Weights of a small GPT-style language model, trained from scratch on English Wikipedia.
Training: a variant of Adam for these matrices, 8042 steps.
Each number is 128 + 24 x the weight over its row's rms, rounded and kept within 0 to 255. Layers, rows and columns count from 0. Numbers have three digits each. The size before them is the row's rms in percent of the matrix's.

# layer 7 MLP up, 4608x768, rms 0.0245, rows 3785-3857, columns 576-767
107:121115085137129142165153138174141156132149133158171132170109151128137182141080119144121141104145150068127140120125115108110129120102121124138120139099141091128188147110141151109157120108107143125112154120120141126130112111142116129086149172139100145088148120099149102142111165129094136127141133142146141102150127128145104117139093096090125127156129102149121141086139143098111121169135112117116123131145084104113174113183143155141096159135112136128145170137153128094119157132136164089122164176098128154117142133100124109099159122121118125116152129145163149118126131085083129126
088:153150130103105126096150091155143143168168142150122105142142166093164103161128114137146136107144092113152134124109141138129162124108101156174132137125137139108167135157136116162145121152106135132128117115060101141136157097115124106123104148139108080150148126077094078162161137133075120106154130123112152126113101131117101176105135152131097152126086097182162153151147113082112162137145142142133115111116148141150145134106162118166106118124132093070134142167089171122135113144133145097113057145106154137132127124105175145136142126115116174168166119132141141127141143106154149131
109:139135171158140155127113096131104151103132109140118164131155161098123156105126109166127122142151143162125079072077116150181143142141107136101125143085137096136129134124154139113117093155143140130113155111106104121131087104147140179149160086121127116152123122134096100126137143151160146174095128108129125088132088114170134139153126093136134107148120144175153122142160126129129147110156158113126147171164147097136132120145120113119105128117166147104128168143136115144063147140114110120102117126142101079118190137112138124131161128138144065082123096162123129160179169165172167136
107:102133134132082120128149142184140135098178088145131098143125129112102113138136100169169096064162175124167103112126123109145097119123166146101113093146091123128153152107117098109125119100123141095150150114140123149161145106128134107156126091161142095123115147118125158113202152179137126138147154102099155155118121127111155104141107102189086128176112138102149144128165104133142138091178119134135135123119185150128124151129125148092121162106182119101180124153105108141124146148162120115139108117108127115131128165138150096049142122137140147149143086128106109140149119116115159115
100:119111121149141145190138139096182108132113145085111123202092104111113123120172119110091112122132169091148124119121106097144165124114137127134157114102125095170133125114123133123140096143131132118098114131138092140121119128175120098071108105145137133134100154138085110140154129138129117137091158139144165097127083134122133087127114149127111132113121163126157148110134129062169144111140186128126126081166129142132117170096143168111099161096132161121121141166115129159119117144154154059148120094109078147110131163092111085137153109135128101104135133153128126114140118129159158114
099:104136138136130118146119139142155097101137069111115174106102105079088149100124098111111157092143128157130129134133103127063110122142141153088189112124166139113142153122146150122119112132159138154146145120106137133140152153113132100128154116201106121124123138140148124122151137141149169165127106130153124160080156176123120204121123115164136117123112080088121118127140128131119148115131124106120156164159162119126171119198161174125142093152147095163112111095114119095143130127178110144165144134121123150140114172155107118067126169126115119119105093120110139148122140112155142079
108:124114136080149077166150153133105133165090088093135146145129137138122125137178147174114126128123124165145098132158119135131100074157117161154116136121128108091128204102159081135118147133169180145091139117116163140124151132104115144142112143119116100122117182121058097156127149112130145164093140106110089164066146110153106133145131141163080126156110146155128123121161108136168147119137134121146120123120124108163157121134132139141137108135170135126110123109126107143130123136119133079138138130145131151156122120147133109109092147161083130168095158143109150138107122118095118151
089:112106106092126175089155163063122115120173115131158102121142136145129102146094111137139118117146122082137150137131134172117123137092133128140139120111146084132120106113139117165102115061110109144115127150096133126110124096084134098115111098146085107111089131079122108134155167090076182130085106137113143179131089130142133110162134113113147125188175147137125079135146122131181155091115109159146137140101108190134125166117116134127152132132128162106144134118132063139104140155133137125146057171136127154096161122097138139117132132093157170110159123106130145121124106056102125113
100:131156147117118111132162101104106139134135084114108148123099090118151133169122155122120084130149167106145162124102106114134093108086113102170100110103135129133104150155120152132134145122112140071156127142109157101137131117148162120108119094149120110174115129165158079078107128128140126109160144116142111126119106155160142121185106158136125058138086122084158116144091117103118111133115114141172130110155142123134129121102148151104151138169083097118136125108121160142126150156154098103174133095144114130092113110087138114099124142088149147131090065186145156113079110116144139122
102:106158146142156130131149136144084132137167133099134145169158115135117131109159086145110086103107142110157120108156110127145123106107143143122124132110136123081117128119119196106142135102111137095151146133107103146127126135094083089169150135094078112111154175127119152136128140105106097079102150107142153125131107144103100113110161159133109078114141153098099099152100096114117111098144075154169161143139159167116112166139090110109113117076089145094180129155148095105132127130139155113128111159119088141099139128130185149104110143127148094179156104105125147149159109156165139188
083:109109152084163159081104111090077147136156145096110108126106117134139146128143124185131129125144116125145127131135161181108112149125147128147112100124115076147090099120120147110089116113123115127135125118101107111149110089120129131132120134120126119108144141112154102108136126087128167118080112081141135155119082136143129147121170163127170113106174119181093121091137151127128150101110137180132115105162118139160131115142097168133129086124142132110060109133149089128146153134149151076111100165148084129100107128110130154108148110109123157098117110151115109120126106149173137130
102:135126134114157068149122151125184147129101134138140155131179135105128130149123117130080138158116126150160102094137165143142123146145151123122119162134104131129173131130144137130129115120121095103122136131132148121120118101138119124107143070110127153155149147141145155115105155120100144115127126122158145108122115146121089104109128070115134081139109151121133138149113157175118127135198127125110162106107133156129123152097114167155124141128101136124154139126083145147098128133113105168126107172104130134152127199125105121097158131142089126066107098119136146133145082099099159111
100:113097174128109170133126119136103140122125088110110166148125159138106140105116124199125119135154114101120097127154106172130106122147102184111144124126093128146120107100113155150153126102085110105122143122128108121100167135141134128126171128146160156136098161108119123156139130090142150147170149128130138134132115170140158133167125143116129128125122164104176152082123127077127169103148096102117077116135150125163138133081108137140113095117092095143120117116148144142148137157100129109129123094132080146176136123139115127147116122109054108138140112149121171111114142144123113087
097:098165144093119162178113130118133108113137114113149072166130111125126110135133084129167132085130146103172130136123152157164168136134130124155114136139095152138158127100116143159128108103113152139160164149148103157089122147101133143141161100114135132106102155120117088125175140122148150168110101112139155155144117136127152079114134146145131125135131130127134118124121145114120117152170113135113136133122125135154138128171130117140102122094129105125170154147149120157123103172103122115147104118062099090120151159119149136129115130084085105106162070144115129118137125118143144133
100:088118082135134126153151124127094114138120167112162131133125152156145123136167143139068125119133083122124120156146127144119108165069164118135135113093133108158152111132128114113128127122166133106121185128115135103154121115127167124126099094130135135149127136079114156114158125116093131112165119123140135119141119153136130100119090038129133112103111117085136174107154119175155132144075114105159150094143174169106154146184134089144173135130159144117081106113153108125126140143156109149155110104120123177135137175136192135104110128077146113127127068162143143111099139183121149101
102:106120126103090101123133141144132173130170154154117083160159111123088128168143137140148103189129144092188141119156155101121141131114130151105111131167142103096136134153135112178117135120150145115109163110104152155143108142161096141162083122119151120171117138077127123125117117116100080135128101157122155130120112158100131166150163160095141139121129192157144116105135096154188132109141118133137136140176095160105112148125135091103146131131133167124125118101119147111135143133089147138074144193138108179116135140131138116112127142176104130144132121121128144151133117109151157134
099:139159084122118079145127127121174119100123151129144107167150160101151105115175113158083113114141136107157117118121104141119140116142165126124107111131126068118147090120127138119145132129113139156153118160116138116136112103129130098106114158108126088121127120108114120115136105133118137132156132139121122132128092125116116105112130132084138141115090143142166133106122170170156146144180138165170122139130134138128143163107132178162124142146116152102136122097124154174094082133110111116114141136103116146143189115151155140116118166154087107094145091151117152157077090161178121162
101:144111155094130036171094128162148156115145089101120185159127118116122128094102123145095139086168131087130118129126101103077115135126073140154127110132109144142129151115115152160112096131142131109141116102124146145136131113156136127139124104132099153154097175124125134093141145153109160141134121140133106114157117152118115113179126128120132100124081065150098104105155144149180111142088095115164103165159178106102117129124109144154127128153157158128107112074133165107136135115109138143105155180138129101112123134148148113122144136108091136114150108138128111092153104154158180194
097:117110176104144117081085147117178149119151117132132082136133156117082141174136147123105156107154109112122112120120148144180133174136119122118093135124179145114143120104167132161114149082123139105101145198100096118148176127127105151137115143123122072139100136114100123174158117140133207135091153091152160132119123135157114120120146148122105119103129110121106150152123125145175155186115119106128112124146150102167143111139182145111132169123133146157147101158209125116140118172188119139095137148080145115129154127125136120120127163116098116130112129133152111123166160146104129146
099:136156102122126180122105126126129108169166114094135116105076111096115157097138128157130123116144129136107148150120124133124127128087144164111136121118170097174059131086104141135175123129153104158078176148111160138172088130121146142132168122107071127113118176139080134133093146127181169133137163094119105119116115136108125154115168135149085112155077118135106114158103168136135135136147142123148098123144119122137097168118102120166131106094125123133121096171097118160130135098124119174151099107136110093124122157124176128155103131170169102123161137120113146121148155089102160108
111:132111133170103081132140140141155134108145125144105070136113125100140111133129069160135107119140143133125135170069149100119116095071130169123128139124163110147122116145160134156131134096143162088101152155144132054161120092098131139142160103144100135194118111127102136143150092124163137148096116124072202129098124172109110149156105058167163091143125134117160102138122129108122170118115120117137156152134124163112145103148146126124132155120152129120153122110179088121154146140152161141166118081123113100088117116108191076150118161098143154128135139102162156148095131108085194104
103:133157085151135077118131148103116155107137135085149169142173142127142120092134131130126147129154097141124127108153082127151098138126110107101143159127113117150150115075135181113102137147175108181158174130117135090133156127081140135155114142118098132131112149127115120131145139082149103159125130090109126085142116147121146093124162129212115129147134148107146142152134149097126106132166134107144115100166113118157128159104142101086139124130052126132088117144124129124117126147148132128164142151156144138116107109169114096096121105133145102106148082134158146134152135123109162109
096:134120146143174149159138110074117113095174158096113165124125125156132180082159129147103097102105139102115106160152133122151153169114095135094069147128128125129090132163117186146136110141136165088123161130128144102146084121112165140157132116150098136155093167127124137107125074107115142125094157109119151111130107139109143127128098142119105109099080099116127115133112112170113137127097134111110111127101130126088118103135150146133142128120134146147158128146118150120182105175088169124119118102090114119137128144133132144090147144111180129132132102095127128120122125098114086135
097:146111141114114138094159107118159163153126131172114135143139100097113130083113127118147098104111119136120096146175099140133136130097157127141108140096123123108104135148132112154135092135128131156163176151148121068148125108144161148154139158086102110108110114114132042122084130094141100131081131146136171133131171146170120098116109166122089119158135099115113100153147073105133131110148121115144089146163139136120153115137145130080165126130107135117160111107158132103109130117121078124133131126103132120110124161128123144112074144142120178154158099171128173142110122174151166127
109:111126131146180128144121175109194089177136122138162111149145114138129127113137144126107166131135120160129140130106099094121127146073142085141135126149121139152122145160136156137139145133102114172179111137108106169139093118080125126150141133133113143158094118116098094162132146105128110162083113111153156090091122129155158117128131132104146126147145118139117069132164147142187138102084110129141119132094136096085095106157131134111178150119120139122117139158124136146104139136169104073141100106060177079150162101108128135095092117121133135133084133166115124125107112144132116127
108:131124122137144110130141138098149150119134096194064133114159091172152089158107129156139152147125109122155148107108128125086116142092135138123132141153149115136154153145127112189113064129114119145130196118129160148162154107155128107111151114152115127154106112118121124152122163156116144097129108143089118120099141138138083141127143103131177106185157120153135079126138075125130130121108135135148138169114106109133158159147107144102151102138118139154104144107114117133136127082102157090147082095115135117130118133166157096122145118127140145135105118165176123134154127143158099119
100:121150169136119094132158129162137092151166131104099092137120118079164120168171094173127111163161161135117136093085096166131111109099127149086122131155097120102144164107179131159127158087128160146172148160110131122063144140125135124103078115126117116137131194084126127155103145117127099155137136128086129154137108147118215129139146139127140135125165132135143147143122144105115113176159103138123102168143123138089120150148166153113128052109107126076165122118167136150120099092162123161136130161156123122098102139147135117113149119116151113097099136154122160114096092138134134135
096:099138156132170124145119139107118156092145109171119114171120091107116119122139099135123125117168146105118164111165123096140140140186096110145138154090133052094162117115155132169151114101103103118133134112120146103148129117134128137142150101125108141155121118141098128095151131079144163102111120125144133142108143102119148140145113141097120125128164112067147080153142113135111137178130126108100108144103099138138151121140115143132144102141117083100120066119130109119107161116113110147129155111115096158131136133102127127138143144141133139156129148164127142151114162131090137151
106:139137092164120135136118136111130187109099134145106138107135172126127142055105130139125110140161115148116164077159129093060125175149150177125141159127148067143129140164113146128149136090154142139155119125136157162141159112142114129131135148179139106137132146111150089178106127111155095105122154117107180147108115121180171124159145171098158103107125153094153154129109167077148147166115130154136140180161123129134122115117155132090099102135137116129172102104112129084118145080139107080159111152091154134131107105140133125080084141162143096145135118137123156113141134134151148094
101:090130155106153087118091179139140130152150155110145097120149126136080166094130080166134118149173161132111113104130142074142135141131103158122102134079110106149139099172124159130122147102113120118127105133129115168122116074161147110122126170142154127124148102128133167162111160167135186183128114113135130119115118183148160141128137143134108118137089150156107143071149081174156112170149124132129147176116131107090111156131130125124155159090117147108130158128100133108104120143143141081114107141129127120127158164139145158118141151153116134103123137111164121116130105105126130178
104:138152094144145164159143095078151141158153127131117110123127101123122114142152148117142162109099099156137132139117134151110129112130113097124134160079103092119179113137186140115149111103145103156113165115132164149104091118149180138098135149117162161181142132094133122156111124145162142096146197111108072126112121156063129082143160146119103140170119116063104150078118138104155099122108157137155181088146138139098127117137110110122149120148156164114108086119130098163171098163149137140138096121127130118134109170109131114148151116152117117103167099138131161131112116073131156125
097:112149113148127124127143131103152132083146124151104082146109177102126109105104114121114112144152147096134128101111158144101154170136146134169128134123151111147138178090120139131121123127147111114150163070124142133120110112148147174125154168090150077068124154176076123132097143075168135135094115134081160122105155149063138142092180186144118115087156119112145107136092120146116094119147163141128106144135130126097093115126102117104141107139142096149168158139165125143124138124127107114132144130095116161118139148120110104145082145142138100149104132143131121163146151113083121140
103:092112089130135112126125117161139170153135141109161158109146133137161126121140122145147130135100138147151127125114136123115123104150129184105114122121143102133097119145115160113145147128104120092127142088085102120121112096126135145150152160111132097098104122117133091179126165123102108131144119152137113119164124151121077135083146107068162135145119109113104142139140116096112161094125131140159119126114150151137145083190063112086101122103104143078094144102116156135090166104147138117116121149143121129119167117146164120130135154100110133108110146168153110198124102144107129144
108:152171131109087128186181129146149095120142144115162125184187076144055129103121127120089131135137104136112138117091116104121117125145137127149138131123141111146113163138120149120099126111107088134132187113149124144107154094140120116164125112158134125107130115111082085116157173153164110088108130154133163118122105123143122108138144180149106139168109108125120135104151139101100123092093169127121132125128134112121102167125123136090132090091133130113117185131170077145120171112153104135122147094123159135130091141193143143121152140131116161131087112130176129129107166080132133146
107:155092146105088107145141119123129148096148135138132133143157109062065124157132109114117108099133149120160102121146144128159112154171147177127115150101078085094094131102153119137148120102157124119083157136095132138140130102082117144138132127161107165149169144088072110148162140125120136126101152132107131133101111156105131160153099139123150098114099086106121112141117105132163163141106135173143122122113125148124108112134110158120114139132100104134141156178114132142115131062117151141116065124089132130111145154146154136136107137166149139133178124126162163117098148138122131139
099:122108121081194136121149077101141132142149142109092137155172116142140102116145112141100137131150132177170118121184066105091111180132128127113106139130138116153140123119195085188158134125114191121131100126125104100090122127093116122120146079179104149102131173186093099106121086135127116141143150126083138148137125145051110096067171124153128118137087136146116109150140060112136118104149106112172127083107142110129113114152096157138133098157124128102141139130135169134178161168188138102120141127123108102096113102138121095121155157134123146126116107173138134128127145150108146168
102:131138110173151147127160118144136174156131058125129128098108105148132103119167125136107178097141121108162134129122141111112145158142139134150118160131118129178148143111148133118140083096143133147135131085095121147127126114101114162177120139146121067142127120097129140098157145119096149136156104171102091150156135098172140133114155098088114095138129124082144126120135076117123116120141124131164144127115129120156160127171092150084103113119162161142109115125114101123087118108155148097128137096157097113130154144155104125134125121110125080091134147139183136105132126169125138165
095:137110119146139117095171138120150123196125105161124158141126158126127094118154109108141096112156151125113123138134149103093139162165145143127160111137122127103149126145121152127130137120111126163090128122089100126152092098135137109128164101111110112104085110133115124133152189107170170072108098138130161100111097144162104108146163105074176152143104122139112137112141127099162108122109125115129116117141127118110141119127142104146096127114158139120091096193126139127121125156115123117123110144101130174096133164132130151119138120137147143128163118145127126154120193155157102088
104:122106144122090145119128148096162144114154118111146132133146137124134178107144092117112148114097113152129102112114094147113086132094101103140087115135108125138105122107151196070137167100151139124106170086114166140114087123140170109151159174092101111100148118111101160109148144133143131157134151094091121096125108122139160106141169133159108147140091152114150083122118115089143145140132164126145100088108095146123126139099117155092141122121077126109099145102088146122109134140156113127095121110120143120154105153121136127105148112152108135144123110113131128130125102107119119183
117:136112119131104123118101128123142117138123088112139121172140139071142145110113153115131082107121164118129132135117119125101140157096095143129159130123131133089125145079140155158144137100153120117126162162138134107136121089127153124158120137119113148142148119093149149153146105106129177163141113126136160083128126129186146128152121154121122165098128142125142119145155137115175148123122142127202095126110118161126128187108123135142103142102132163086098133130127094131139102070135113105128105099106144115139103144087166130117086143136168103124145117136151136153123121117117187132
102:120113092130140150092144186112100144083129087153111118142081080083164126143140116143123098108118122129086132111128139141115112107074150137168125139119170084133131126143126191136132106154128114122112108149093156134107164121070139158133101130108109114106121115142100137088139187132112109084125130133116113120163107127125128069114113133158159126141192133127146089123171159083169148155124107133141091174109131115079108136144092154083106139107125135096133158127129127144118085144111111096137117130091148140148119131172113114111149177129102142135155161114142116116101106129110135155
109:146144120119136090124105106135144140135139116125082155128123131114157156150138084119091140138136205150146150064093141122147147125139149144109098109095157122118152177121160127077101131077144169130138150126109127137138091105115157171122114115122111125125166112095144155139098137131111107134138153141155131137140119124161120149151139086091131158129144133161111153091150127112172118122118128147160097155137138088083108140164133118127103115164147127157121174147136132126098122138151126153155126149111126090118130133108153172131085158104121096127167123197125149122125108110129186135
096:124137115127136145142098146150140148161116136106113085090103129132145148133080130099131132081125137150135132137114102113144138124132147175125108152167120090111132114151164134167134151122143154209124167141129087141137142114129100090125122120142093105133113169129148113143155154142110133102119156144178129121155132119190119124144125120122150119143103151150127152112113124135148099123096132124122118109114116117167136148163141123106171115135096131131128097140089172124118159108080130092122082130133140095105154137087145136084144135167186135131146103119114124155153158106158124086
091:134130148108088158135137135098114140084104144115112136129127119106126138137091092101146165109093090134174092128147151157114125165089124182097116120053162123124168107156167102178122148109167155162084142124123147130120145132132129095140159127128137072153128103108125146119130112117121122103137128155135108124138070141095138082123115151092169165150148115140143111098163129122085149143107137159108171148145183163153144139119169131091138153172163135122096104104107117172123135130135159163179135090129118129091134111107153112123126113121112127126146134127104171117141085095159153187
086:032162142138163127154082161096132096174115108093086127111196117126132129115120136113143091134138158121109125140127121142126135167135138151087189143095151112169136119161121102160137157144144141111111098138155114104150114112154124128099160119141131138132125123156143120148102129121131112120140133110107148162093166156135142127086111108150135084148102165161134148121110145147117131108161128155135098112143105095125133127121141116149128105097126117149121080118146132131102119116154128136134144111166150117136114145144135131128133097100091128118143162113153126124162147129163131104
100:086142149120144167106144134106117178105131104156138086110143109135119119148105129101079069113148128144100114152050063135106135152136123155101099136132120112131177100114150117177140096130148154070099096131073113139155088111113162136165092117150129079116150168145125110122143171076139125115129143148106160078138138106153153116107145109170076130115116150117110151139130144167127155113081138157111093135116137110090137122077098139103132110085124114153146107134166118133105152108114133109115162153108098123121102139168162143123124121091124122145123137105129129127142102121158163123
100:135124131113112148148135119127165175125140157126131134160134121139146077154115106127117137086154159147163104121126106108121096132085119131112133127130139148110156137121166155115103137114103124149140116183087154148115128142091141137136120114144142114134077110117089107121092131121134122177134113106129144153150131121137124117164130129125158133128108146148127131127138127129126155138144128135112114132130115104155098167133105146113089141103121144128119174175079142114117133145153116147108106141155129152117142178133156131075134147169130097099123124160138137134104147092125112146
099:122127103151136148147112135157098180114142148185135062125134128122125146113147107101119154106101138135191149088148133150124123160131129140153134131161155090080128147106090134130142128162180108139089121108128123103170144094155134121144132088168124167124142158086161108147122180110141145142136112139134149144066114107127169100147133163147117126150099135118134138087120133057151149178099141110088164166101105067116165166117131112148187109130101124108117155179123111091149129097092119148150125148110116116132129155119191125133112157134114125126151077140154129129165150101118129135
110:115131131164144085168099161114188105160166077128137165128118124122129132114107107175129125140146168132155113141103141130143105140111145126093168126140144107119119123132104102130118100099157148129144142085097137110129111113128122092064116129135121137126111123153098117141134149107139152099162145144068109149100137133144128138146126121155193149122092118163139102120155107130159142172103071138114120122137146127119147149165111114170111122129139136123147098165107120124109157120135136135159090176136152101141104162172117141102092160148130119105138139121151120117190135126154124098
101:134116144137131178160145165137150128139130105132094129115108122164155135137137134121128093151125165131125144094080156140162137130149099087126099078112119112122176133084150113109157110091153121134095147133122136163137079128144145081151143154103146106170139149156114078158128112115167096136104143125118124112104100126122186157137127135134151159122131154122150146121123130150152110108142125155130079140137150125099137122124147099160131170114108110164139110129171125123110152140166120105105151124122082156128154117125128121103135164096087135118150076164117125167104129117122117174
102:122153135137062138112153109119172167123157122129141136123120124116105213153111146162129141101105124134147110129136119141117132120128127131132108151102123140110108088130111142140119136178096129101134144143128190140101109103139132124121150147151128127106084125095118101102120139122105112118123122126125134119083072113120101077134138124105100142182153110098166108105133090113133143137137150130133115144135129131085125136141096130134149136115147119110102135128157110125112134128122196166154153122124133074140104103113175112117136130145122128164205131139141144155147135117137096115
096:122098105128107150122141108110152158145167147156077136104143115118164153156134123139126099126105144107156132109104146127117169129173097127146137149130144137151174153130121142129127100122142178109090097171122149135146108121144111150116137082139110128139143116137116151166078147108095138172133154121131124143139131143154143164173159124118156082058142151136115072105127116138092114154124111127152137148142127132156117143126138167117094157123124126142111128111133101092143142135105142143094123152122123134123145132123153093118126125100111131091115136138137138139117131084148120141
103:135120152126120107138085173128159207132126135142143085146174124107137128141082100129106104120122160100187136153089090109092123132122137102127098158117118135146104133122111157095097140140117169114147127138117115119143165070096122165146172081093104123180116115142135112143175160132118140128131129174126137071119116136124125185115117098158134181180069138112163127093159123206148134090110121112122135195137110139111138139161118121121151054162141132144086125138113148139132116124135116104146099140142119113125076116137118146133130108139098126125137115136125180145111115133158128109
099:078119166141126156174128152118139163129122131130135105105141157104124171158149098135110114133118169160146084122112092140094112125155146129164113095118154138085104137162130151152147150122179145140096133139131122066119144137124125125110091134138109122084086173158134126136130150089106113140110119112103149099110159197136152141150167140118136120135093112104158103096129115140134162142164117122092116162114099101144123143120148139123134088069089132112132129126119170172143157104161135106157136136100099143132124144148121133128123120129185140126154138102124135142164151144136097109
099:125100113135165190109146120108148155171155125142102156157132119126184170123092111139134139131128100121132137160145116099164119154127160130141142134113134131131111133140136143138108160155159121095074142104113104144109071134096121099098121116143132125147088119120130147120123123104120104132137158134115094073106131136118110064169138128071154080121140143124086138127146111088154154106083128134158123168118115138120140134106145131122116154101121126115145156188125152121132174121120108106129078110122136113102092130129144085132137130074132131088144158156125147101211189109139124088
087:119121165100153138111157109145094118095150110138190083138175145121145132142138146148122123138132141121118078128119161150084172161100166204100126144168139135107148135072105122100144112129115158118131153087128126137123145170106125141125104164109146088116144122134126096155146118123071127164083136100135118107121108134088130143147150096140090104086135141071134165116120154147130127089177156153154157099146121118142126129106123156121120139094117128085096076107169167135120149132156097133140175169102118125130148118168124147127153107128128135144083109094103113147135134116123146143
099:111121129127103137120141133114114131097137117121132137128116120138115146121158088147127095156157135096102110155118111111096138128117113176103155156083122119114120154073150108141127142177132152114125124156133160131093067098123153147146121103095112046097121145157112114165110182146109128116110118149127135105135108141120129091101186135129147160122136132138108099158114167104095140125156145137134119137162134113158100111154143083131146125115126142155161126123146146136135148100177119164134147123159170140110125118121135086127130133150106171133112112132150116127100112117121122115
101:138069119102142153144127114116153073105138088158122113133145107141118151118112125096178102116181101120158122137149155087138112123156145156130157118126127110083115099120127115107162147142113180124113119179120181140128147101096148156146142139176114165127179130080131098148175122143112147103163155151134140185107119162113109127115129088115073081119116119096109142121181152096136141117103131092136112149141135160124154133073079146147164090111141162129146145146112180157119114162138160112152142079119156139118148155132132092133128128101130095165134152136123148132154158142097080129
095:114138115113157128109119190124115111144132118104141100131163164119096156092137124081116107112149128157142142117166127147158116151125122135135104151125106083154129138109197141128093147116124125104097127108124145152152113102097145143130111124141106127097134141127110132121119134108162128149089142137072147127116123130160143159135116106129135114136113146105122114105114092089132124144145143190137140134146122111170098138116087123081130112098137158114156149140125124130111102091137117131105143121121150121138104131087162151107115191173131138126136136148146143135117113106168167124
101:127111105089154093114122130143169184086129120106117120121127156109140143120105107120119120108137139134089108073144084090079138129130144135127097138125125119142113101140144151125112140118145131077100111095094097148122165052164147142146151111146076148116158109125107139151124135115155127135101108108127125146156138135145150119120120134076136091149158086124143148121176141112117130122129139060152122107104133126125149110146134152146088124126093139117157174142136117171097134145102105098109131126098116126114092143110159144072101144131121098152126157114128096086156119119132129102
097:124091090135123140106162103128133092128172139114135109116089128076114146096078162142112109107106109068110117144123146138143136095114125143104127147099133137171197133139161124098119123099142123100141121141088138123130114188166169116110133128105115123149123137113135112162159128152110090173115155118144140112117129132115089129124125139139073117110104142086117095117137120145147121132134080111160117159168117100038131164113129119113136134138116110151128108131154109174104150128178116118188113130139122132112128139136129097114140155103044130125172129120128156131145129082136154145
106:129138180124114119119102172146102146120149120163090088137148150141168120113094123088147154127121133151177080122153113120142133110122090139134126152128126160143119118173162142128129107150125134104122129162134160091121140128109118145149167165158153143115086125122085129150176145124141147103170134109121180105147138119113115154129109149094108140092118126109143104135204129119156147087138127110112149146125124129147080150133112102154151145169129161111102134171137137159096107126138116135128154152138128135097126132147161125110137217132150138132072106182134149139131105128117125125
100:104148143142157129134127140123062134131127138154125121122160128135117156119132131130137126104131136145141158054099092114095070136125130113124128117111100110152183107142149131111094097115107155152119100143108164130091163089120142137119117139137143144117135159130116111130126107105156163144117141134101121119134109115126181099135127157111131074124163162149112119148136113108140085156139127118162135160117127160125104136148070118140167119113098130134109133092095106128157113166105141088146144099138168086096111133088143108114121140128187124081101123128165132125162130117133132113
104:138138129145123086142170113147119106125122111147138095159102127074148146130100128151123146128129128147129111103084132087114135135127157152143135145148096083105124158112133138129149147090125129086135121130144177103127098126109173115111135155146168101151199097153144092138118105131131105111136131109134148138142160138172141101104151113204182079120146162151124139123123128133117127105143129125131103171125150134135126127158070099111132105116128108143127101136128129092107118066125135140113102131136131098116120201134163139093084134142146128103089091150133160134105122132091204155
099:099090140102139069157107172137092090117087110100140139139147161143101196123102078161091096113171135130118145113121139089144137085146140130122085082114097144123140129119135127133091117151166141103088152175134138158084141131106113116117121079116164088105110113131134114113115143119119161142103168104118136124098126161173118117121117137120118188117137104119092131158101102146138103094112124150170086132108175113093131144165158129156083121148142110160114112168148122128112157135130129127130109139117123111114113148148080122130140149120136107110107146115155125157113128111114127131
095:129128114165157175129110101108127109083137085122159114125122110143106104169152084196096129125137089147107156120083096143098115172131126118176106121109124094137140128124133127130152128125108098182127149146129110113118129118107155156137178148159116089115137058100150113129155157076151128101141145156155150152140103132121152150118098112147123117148135101093111157128092142150140177151132118136141144125152162120160115163127122127098101104092154117099109128148095145142122159173152097143127115092086126089142125147124133106148133146160131073092117085133098128150115139094097106190
103:127114101136156148108089090150116134153106103124146116141068119151131144125121131180139059160167102132123109123130085149150146153133115137152160149102132161135134160118149078098149086117075149145151134136117127104124114111132146150145130119127119183149152159071159092123162137126127107128107170154108174144134120145125136114147144116178094146116163143085150110109134104103209177126145147107158177152122150170121153171156122154104089170081126116127125121137134162157127122149114153131112154124076149138094169188137126110153128133121094104160120122138100128144115133107149166169
098:114144133111131122104108150126163157115117133149130127142146115137136104167088148159141171053165123122170147122075133147115164128094146112147143122152074128091193103165172137163106096108152136135129136117097126107112160129102118118106169108133111103121145117160101128141091110110112096136134111113111146113111142127144119101118105134105118112166121104138143154144167111176130111130157108166133120111134156165134119137142080102106119111153135156118121135136140119165138136147124121176112145154140124151114111101150155105057084160125100110145139142142165186106142119124125105128
097:054105130115120170139119123051163110129122111104097128101116115200142123132134156104129112144136113128181082139128126116145132127124106152135133171114093091153127156120145138139156123129123165140085128149081141083168159120081122147161147112139121153142155197141100109107124129106148156093132108177110183103141105132149154141152135149124155112160072132147138147177164080106169153120100109099128141143141165167146105122151118155169147128149121103155155118087145103165150130127174127136146119138162111082107118181118126133131143148141091142121169099108120149150130094145115165084
107:099170093131159158167125137123104122077134162153150118127087098127167114113154120115138127144161124084134161087090154122122141120103116142119093152125107139117149133123186171118132131104158128136147118162110142150152117103114128114140118155171100099113113144143154132124137109146097154074112145114090148108101131122063164153121163098157115149125122106101109121132124126129182149128188082126139164115138130134096067135123163095106154110139152136101131096124094125119132118151122172124146143100128097127122119146109126121110117125130138099136122106118084152130139096101099130146
101:104095106079163160155105114123103107086110146135118102120126105153126147117108130136160119177164128126117112128116141113113100081150144098125165154123125104107102166097137139128152124093141137156186153126135171138138143121135130139109141116092109105148122200131101125113108102149089186114118124128104128097106131141136152148158120156114089115127148116149110080089178144127118115109146096153164103150155120127106104114186132108144143116133158087108082108132144133157138116125116122125099150146106162128061155129158141103131102143122139112134093111167131182106107126143119099121
092:107118171161143101137150147097140111143149115153084120126047099140138098127157132116103105123115110154122145118153118129094120169145148112151067141071130132104116097123101149126135088135167152123111081113122105133134117099158120126080161117124111111117102101152154173114132113068138140157132158115139133125112130105122186133161136099094130092123111134075114114159128131157148103146164111108141134121168131157141124100116077115126126154086161137140170130136133118157140156139116143138153155093106160148121139129179124127103158168136160128167110119151141153108100119069138139126
101:122149155139138167113117153148112162094134145162114100174120118113074135130114116142111105152107116104141163101086095153105115098120133075153116132124133120158132109102113153140103144122106173141161137102102118148173136121138147140132110153151139118136127137130135144141175148164132099091193106108142116135105080201125128107127148122139117111118115149109087111130137121149128122124108106142096135155134123117122141120123136096132144147146080123094102069088144154129118124125123131097111147157123117144128152131125124118137121187131150115099134130128144128120174136115099120131